python train.py --num_hidden_layers=22 --hidden_size=160 --num_attention_heads=5 --num_key_value_heads=5 --head_dim=32 --intermediate_size=640 --vocab_size=2048 --hidden_act="swiglu" --norm="rmsnorm" --norm_place="pre" --norm_eps=1e-06 --positions="rope" --rope_theta=10000.0 --rope_fraction=0.5 --qk_norm=true --attn_scale=0.177 --bias="qkv" --tie_word_embeddings=true --parallel_block=false --init="normal" --init_std_qkv=0.0446 --init_std_o=0.0553 --init_std_up=0.0638 --init_std_down=0.0638 --optimizer="muon_hyperball" --learning_rate=0.00954 --lr_mult_qkv=0.4 --beta1=0.95 --lr_head=0.00955 --max_grad_norm=2.0 --warmup_steps=0 --schedule="wsd" --decay_fraction=1.0 --decay_shape="exp" --final_lr_fraction=0.05 --batch_tokens=32768 --max_seq_len=1024 --doc_mask=false --train_tokens=271100000 --max_steps=8274 --dataset="wikipedia_en"
Each number is 500 + 50 x the weight over its row's rms, rounded and kept within 0 to 999. Layers, rows and columns count from 0. Numbers have three digits each. The size before them is the row's rms in percent of the matrix's.

# layer 6 MLP down (transposed), 640x160, rms 0.0637, rows 438-489, columns 80-119
107:491431490559516489513453481490455482527534528533446525536423379526388518451474517526462497532445443447525618510473593467
112:556605555540509585505540524507465461456436560537533478550435460447511501535467513537564531499527489491424421543546446504
105:521533498412543548524571450457540499526510562512526442588480459538500553525489499591440498554512488456479477551430511393
096:456401541523459481471492519582512500554563529478426483454640527403494486509437468542440578490468493434509487521542521473
107:468560448486537419459474436399412485556506536530500503556529481552462559553598447456490579439534482509597518460482547509
100:551549525516493521503431500458536450402490507474504449437495569497482497604490553493539462490545635487427517535469504475
104:540500490485513521575444467465519479457456472518445574466548346616499431534483527477513505510403615500502500552496522581
096:504464451470566523523549454559565457465429434511491482493508462592467472504545542556515558526482446493472493477491550463
101:551513512536443529532439509481525407505582534449566528472525563541529439504546491507513527552609491471508455493453523453
106:539536489524461548567552542429595567517589592459450524516539445498493524528414505480533478498497505447440546485476501537
103:414544499563500504534468541555528501478441474476541435560396540494474498504482588498482460538551430459464578578541421506
118:493425380508451526551431475458468531455479533444516448519520501488547502508501535544589482529415525525563523461542497583
100:486475460455432496489481493449433477533485434578485436481478577589518566532445514452511431418485427563451471534401513413
095:489547513518484477384464541484526492540494523499482505456553465525476482506485515496440582469563459459544455486488498510
105:409426463507539575527552536372494504494528541510481522500486514521548534469504470514542530475433450464547492473558539474
112:474520532535487447601492525469541554467463515567627500559480543573570573437523498538446641534505524511531490560519385499
105:460501501586445489519510496534624506545580472512516542501521529490580598467523474493567498420495466468461505579496396481
098:561514472426496343471502545533432444498442565494510495462492552454448499515461541473508539505510526481482505503592451445
088:540515527468388512577483509413628539498500505520495432614537501517533425543462508509505482439460552419460429487487494497
098:495485523552515502540496437534482532506521473458472436491405537517531474476346542561544480496373397550469594485497555470
089:491530445493545449462462493603593533475481511475521385490476528462492520555358507637565476528441461423510539529557581493
102:462531474517473529520520491515531535608519507501491590458456578530542521397473526519464513498543421524466375488463464516
091:423496588552517615432472476470455493540455459467528458548563493476446537537385416522486435541582558428498498437434509493
104:463461624520461517507468410494499496496513450514525501578446470513526441525556528495493529457437463532576513468504445403
099:453438500529510441544448497518475491456482547444297568510452483535517516515512545458459468578444509410604416425465502502
105:575454512491562428445522520441422566613531589553503473534491469381454518503405465520503553421439538564434563487535513495
118:497480399493544508492366505473425583497515534553419538451448484550445455590476533446578542515497476563417435576518546480
095:433506549487484604573469630572590550537453373442524458525527487429422452553482544488482465487571477481443494521426510529
091:502468451489539535532409543412469487493530535488515456575391507464433598474434533527528403457530492505518461422487458418
097:574555573500454460500495548470420494449537514493436523474535492574503523482563453496524479521514466519447494490539567538
098:463528560563500444553444487572480504560436402514492376453522455406382441440448526501568500528417547520506479465516488576
098:447532498546441587468409449446553506559640551463550519543549524488563515581540522490459443511527420484448502559531520464
093:558536530446593443511548485499549532543586468455453450466581567547509521482530526491411479562604598522545538543476538448
087:499484479594488545458482438477424461402519502486445491565474508464479446525507491515510401517552522475489476518534459433
115:559516440531465542469495489537532455501416545451553427490480472466533513530521546530417514550456487519534486481552527485
097:466526540449435506402589534531365492524533524470493544443453542541472495547514481450494525572444519442405599469560540506
102:509518513467405479455497478595506517561497475495445365524628545417450490584546566463483558582560458513568517487482451436
104:523501542462491453542463526495499557568527534581531516543503528435525476601471600486540553530483515526545536525452522503
107:440500436497478442458497520511480531504495505523496453531502574554504394572496571479502516564524582507519395531445436519
095:416480486586486516534560365476551397540566456495515485456514511546461467494570503523549393517544475474513519489505507487
098:539529580488487524538422540566501424516451568486494496462494555495575347542508549467598513471485405432525517448534525556
103:402513437448526615467464432439494548513419566506473395527465576387359542417421505507514463482451577555489414470436526486
104:497501419447520562487516488520485523450407575614411453489535361551512478504448541504494489531484419482543547465442551522
091:549537613498442522494473481510517501526427401546495556531407484482543334567465471525502549449445466525475517444503571517
097:482430527524483490495581478422567471525500545479513498496477572461543528545451478486479508512497555520568483364458496493
105:532542501492523485464453567414519539555380489498704567425580535491478522475478536557502499543525551498445450508456440601
103:452546516471544494551540547542548506459460484554479540489517529490506550405544507459498491503585475417520509406401441574
095:466498560575422466447473554482553530441475481380457525460559484470504442516550530458476491578525550508542470410546464583
111:506461512487462563543545429418552456617519575466411488581603492529444514577509514498497547490433530484435514459549522450
108:499548543551561588435512621556475541500495520580489435516523542459507462534447595452491565419465469457540433621563447462
105:529450497464477445526526449473491463482512533659475551500489399479482513500465478497577557469488498529550498582541536448
110:497508508547533482375521429461476527555589551454448451468578430422558434492521542558461564504461486445507526537508506590
# layer 6 MLP gate, 640x160, rms 0.0657, rows 439-490, columns 80-119
120:532539581601502475531566536565487438510548496492464609571458455447465546546512458351474521595461547568543465526505494497
101:506478456434561556558405538451516504497516491551435492435467487492519485493536551455504548433473504547482463515479564579
093:446420433416506507469503520459629409524443521532538444468425492573498451461600535449564540494531448537614459473432451461
108:513541479574433610524518493538516506422488516540455403526504617456531467456560557395534460528456453472449467535504512455
107:504615580541492580448527557517533495517524501495381436485515550463404429635532460532564544510553467446519481529609576470
106:447412500470568488556439440500521435522433578484370571438513400500528538535459482458533556557520412410511498352422536420
097:516574532545499508504506414554532440406526531588505466453539446497471571443409493511469438542514592489539526540511514485
106:465486480588482485553483507485546487471520442471542485449496479494399485458552583520524532543488526511524444586422506498
111:529485424573497477559452571481565538528482512502429429609465511523481452526492529419506492549468489563448558462463463478
106:618485427528478473470523450555481542513493403387541507503565521514386514504520577514523474504559463462436506524630576539
111:444530530506422470502417460459496516522426577356486440542530512434494504534515498404498539537558491419450497513551563466
098:495513532588486574480380520558525479453411475513514584494500544534504361475568560436479627526509456527432571494549574589
088:491483485531539479519520489449473461512515427533476572535491421481562498544557473554579505543427467479553461493548427539
118:476508538490606554645535532383481475454535513449533529462580579434498512481489509515487427526520521449446432488428488581
113:524548570548624333487447511533505621505553584514535564520436506440611511533540503511433451482444471401465514456567533474
105:497392499554567580488579430540472562427496540467546444487421500441439538428478511512460565466488529515542569627511567499
106:510537457596480572513570483441484530520457529423585529550426515448497600442456500444451490481516491546465531465556498524
087:592617517498483460502494531465462461480493523491470522494493417496505514436557424436429428496545553553597475548650478447
095:551401460478513405515466452445396562548586517452492504447521465473428457541553536425404521557434475505516457432560467534
086:518550526472525455492521511419579510627432528496518535423490542500586533402478504445552486514558547547451494487553474503
095:549517534556508499447458621489554571482500534539520449540483490529492521563479552536520547470565535374496582599551498503
090:458526534495435552543426539622465475538530446599487559575558474421555599496546497508490573485528472504520508499546457478
099:532495473500611574517561447468490582456479552435482472448453517478429590479480442500421564482500603550513523559559512612
104:421542514561522513507480439495520609522606440545591525474542424477418495486534556460535391487526548509419472599480568465
106:656530553477477482461477464510482559392467533454454608540400529511470491558471507526410470562457435496491538461513540488
123:471540485461506482519497486411575430536486546417373502521528551435496539517550483496537462510525500520459601501547512529
100:688441471601491523500489483545404530489453534515440462599499447552493516514529595488452481509510487514453590516564484524
086:552444597521546509554527454522560520549590511549493457523583481496456502515508561474494508486477517513349497494464509475
090:484489453476537496586360497451453579520523582469541477481508572393593534510499519605492541565503541513418558549494478514
098:434461453507485592484465542539588531491562564500465588557483493503534560650452564540463480532482508569528491466448562595
094:540542550420511572487490320439527418519454550426498497458575399581440509467522566498521541516575595517586422566564567542
094:436505484534478539512539431470532537480472511457525519541526539515501517499507477393575489575435478495530575547470504477
092:563561530533529555440480445514396511476525484422441507501558503520500503554530451395495445467436512385478464588537509530
105:567536603422508493491509486432501493614472470537565462541527429461437504559600520484503600540558537417534519511532519515
092:506454363509630554532359486499505525496534554508497567517470399537568453547586511405518562582483587512495585459514427537
099:470496403510506556525520519479514497483474484479502485417491457475507495551523491494481380513486485429503479516525494493
100:493511453532504526635460499563489437443514450594554521494554521521503441512556443590483466570408512587532472630501495451
116:501610446470537484503524560553549531552467530614506425546411493477567551541520489502465521507534525540538487507491422453
091:504535385457549517407490417646526495491413549475422510513502541481588451599447519452520561480568457533537525572486479453
100:483490590473582491446489398510496505503537479524431538526539504402516381422511512512439524465509451428508433524500551537
106:548531504447624569507425431533476523523436608522473438504562527461480452427425424543519451571472530581559502557436583466
106:470451450540488425449462503451550494602495481477425467444533569518652532503396511434451466566500558413474541535467492461
086:488482505519559481538513407538435430510463572461511476486657508538522478533458535419432544557537483526644465494516450442
097:553505505569485445520519572487475526462577539435489540557488460463453478482509508616599499579462485556569500504621503510
108:568480463583395607445574429508552475516484572497472548455442511487481464502399512523422516525536456542548422479556595461
104:436490579460513537493483516464517512487469527453529449581442463543466553489487534557451426407596495443545478540530564583
096:482552556515536576506534512545562541475470480522463509448481488549463472452561544462531425470438507510445484506580478547
118:533494521491461552504478450463570537468526460557468463551577529442497555619573587437398457512440490472514493422552513507
110:557512501453526460465608573567506485475546503526423492544393512509532571510504515463477421388482477487556518476487498522
112:516494581453512480474661447604485488577519551532559504450539523547458487475543517497526588510452499562521421469536448463
108:530497476468648559608487495475525516559520472518460487527540513512476507556486562471475500426638479427636549449438444456
105:517506585464483499514494537431476553436576460479491466564542556475572550540491541479436500577465501533485556545553443499
# layer 6 MLP up, 640x160, rms 0.0617, rows 439-490, columns 80-119
117:527560508554420526452533536538451541497465557536511534383501412577543493556482498572451577503510475509391514481516489465
105:549561506404580541488586395495620481514519530528507487552514525485551475483499520566429487548483488474477394498387573420
094:469479576561397421541522470530487476508614595455434567511505471440560510648571534481477551524502461500483454416480467556
107:487532464500489491553649490459566534503493565525565541601478518568487570488551583401548550483479476520638478516452463478
108:510533606470467548504539489438467518599560509453536463592544609438540439482519506494504509491542509462428497491463599460
110:487512488500449516499574508444539488468434422431425505399512474590460562484501482411459528490499547451474581426486550520
102:547408491510464503554433554643445525496545590487440483450441518552527532442450530531469569555560572472439545485534490524
104:528441523470435506493456487432485498421504515534491440579479453480496552415563476538473450565567620415580448513516613563
110:582499552491526523555533520566480496458451551511576541470492438487511518481580454552437532503552492422489437473414481496
103:512522459411337543560539505504456512561438557487460537462664467426533572487497503451562493482489515533459431515435479495
120:444467437410571521497479509489471550405499556487440534488447490462529491499447493499575463418437517539453456501533569586
103:471487483528468539451409555490416570512505439606535426557588582552541531505512573447463376452516436460508532443456568490
087:401545568507494504490485608448422499442571458616560467511501506559407441428555589532506491425512533462543463454412493497
110:434525453495620464585560463482449502473561452552485509390480569539457591404516418475489510564473476654441537501496513452
119:519542485511493424483460579489545523542499510445552473612493488537510531474581459501471568427627437458484455563594464510
105:463505491460469446413496502603591485479540514465506483516484459552548543468484590440518518475439504484556537470568529464
101:467405429457460544466542504484503536571567410570523469488462440510560452423576445482504546434513509463492492488415460515
088:559557458462525409481451463476548515662378519515529398514539495500464472463474465492461443480494487446488498462596519483
097:495425486530521541438423500515542452512416501472459414519448534557563539515405432406539494420513453460552466502456551496
085:428543513543552465531541485590457596526569523516412507531458458499497477522483460459572485518406546402473508558541460445
099:585619465405536452453436488528551506541362486532484567484514555547525494398545453542496529562499516395531465519439528520
083:470509502424445567499511455468394537455518452480535510452527484510483497451495485546510492503513550473520440564433431502
098:446502548642491469513541397427540501564583464490585478494414498484493527494465525537455535445415574519605496548504460418
098:441501499429519463503621525488434440513534391493383500428532488531544489538566521538544546518539532560505536568469488491
107:497491499514513454502471519523520511581550481537477553522536467469562501541534437473545555458478487479458479448486451418
125:431428450506577527505413485512425590549580522490486496568408495519476482481506567462558487518453533611430503516581571472
098:447561468420523439590523506468477574547502525550517491532525507488493466499488408553557606401559441494532566559516593469
088:486543483406509450511517507479543507541527542610568492448450506509610505486498553594545516448609410453497472560448575442
089:502540586523575494501577491527454530542518495406505467425487518534524537427450581511467474533468544466435524467521560528
100:558502458485442503482468487474408570547544535531481601469482560550648550467469451525470479511618504385387546530489488436
095:539488490415515494506485396547628474601423450601389480448587481473477484455471443506463605522578496506488490501506433446
091:419477525560555492595519471568525421463494422527538417474513498493518423546410499428508467558538504437530545456560522453
095:448495542553533433545452441461583553561566415465502550489503467467618493474568498521579467447464506444388484524591494566
112:533556449520501510498496494543548488593441535453554437517500434509502573555480528522395547534450571512454511482560508498
099:570548564525527506408534481434395430429478471587525503451504394572499468549464496571526482490481488498478520509528601519
098:521456527547413505528499589483582469530501477479506435475439572426575419477532521567491556498576462461473484485516506524
101:590425498568486541546448490442559535595519478557424575477456522431498531489447546491532474534566458487609496421451567543
108:535531543478490518511440454543432461447471536456503473525517523539447438563495566528521473589503590515417460546503503582
095:452462497558476527488490450468547486614433535533535568521457452475481515436611551456473488516484459467575500437533438440
102:498587476500472488568457581535543498442477435457465494506573475489555625397578554460657516443478573506537457506472460481
096:450508399523475485496500504553483475529510436533483536462469464316422490484503469525436561531510491503473474453511547553
108:445506592495478491508529519533379449523425537496386527481501455573519477488521509469445524553438489526525512500516491476
087:500507526457383528487534541568426478395500541470494606514531508424432468404539463490533496449518568563468434516558555529
096:478462567526492522492510433525548394486523514382512508506436519529502456469499472458464495556480571434588494467507525515
102:477548582507500497406461558562532525536487502463412498511525462478483535577391485524439586513574515642511537510519466574
102:479578538490537534564461453442497450458469454628474455561550518551491493518513497434456437548513545434582525512533514385
098:564478502547494452537503591452550477520486459592489503476533650459460464473497547472494431422464387469453513526616465570
113:483346546559509514487538485492487449541547440564522497498529378544487465503510602485459541459549496529562444470493469466
098:544593540587519533540564508474498512498558531479509483559555530422440440574459557547472599412494514491536454546555483440
105:549481481543520529445447607390495436476523492510565567626566513451484553616431513525427495557450482513448484506422543504
113:481537583460476553401446433465382483474550556536521514518551463585521472526426514537470470515515463439540527596492518480
114:538601481545536505563433502486570507478558468470493480487524492464434531509437414511389501581486559521474654557493573480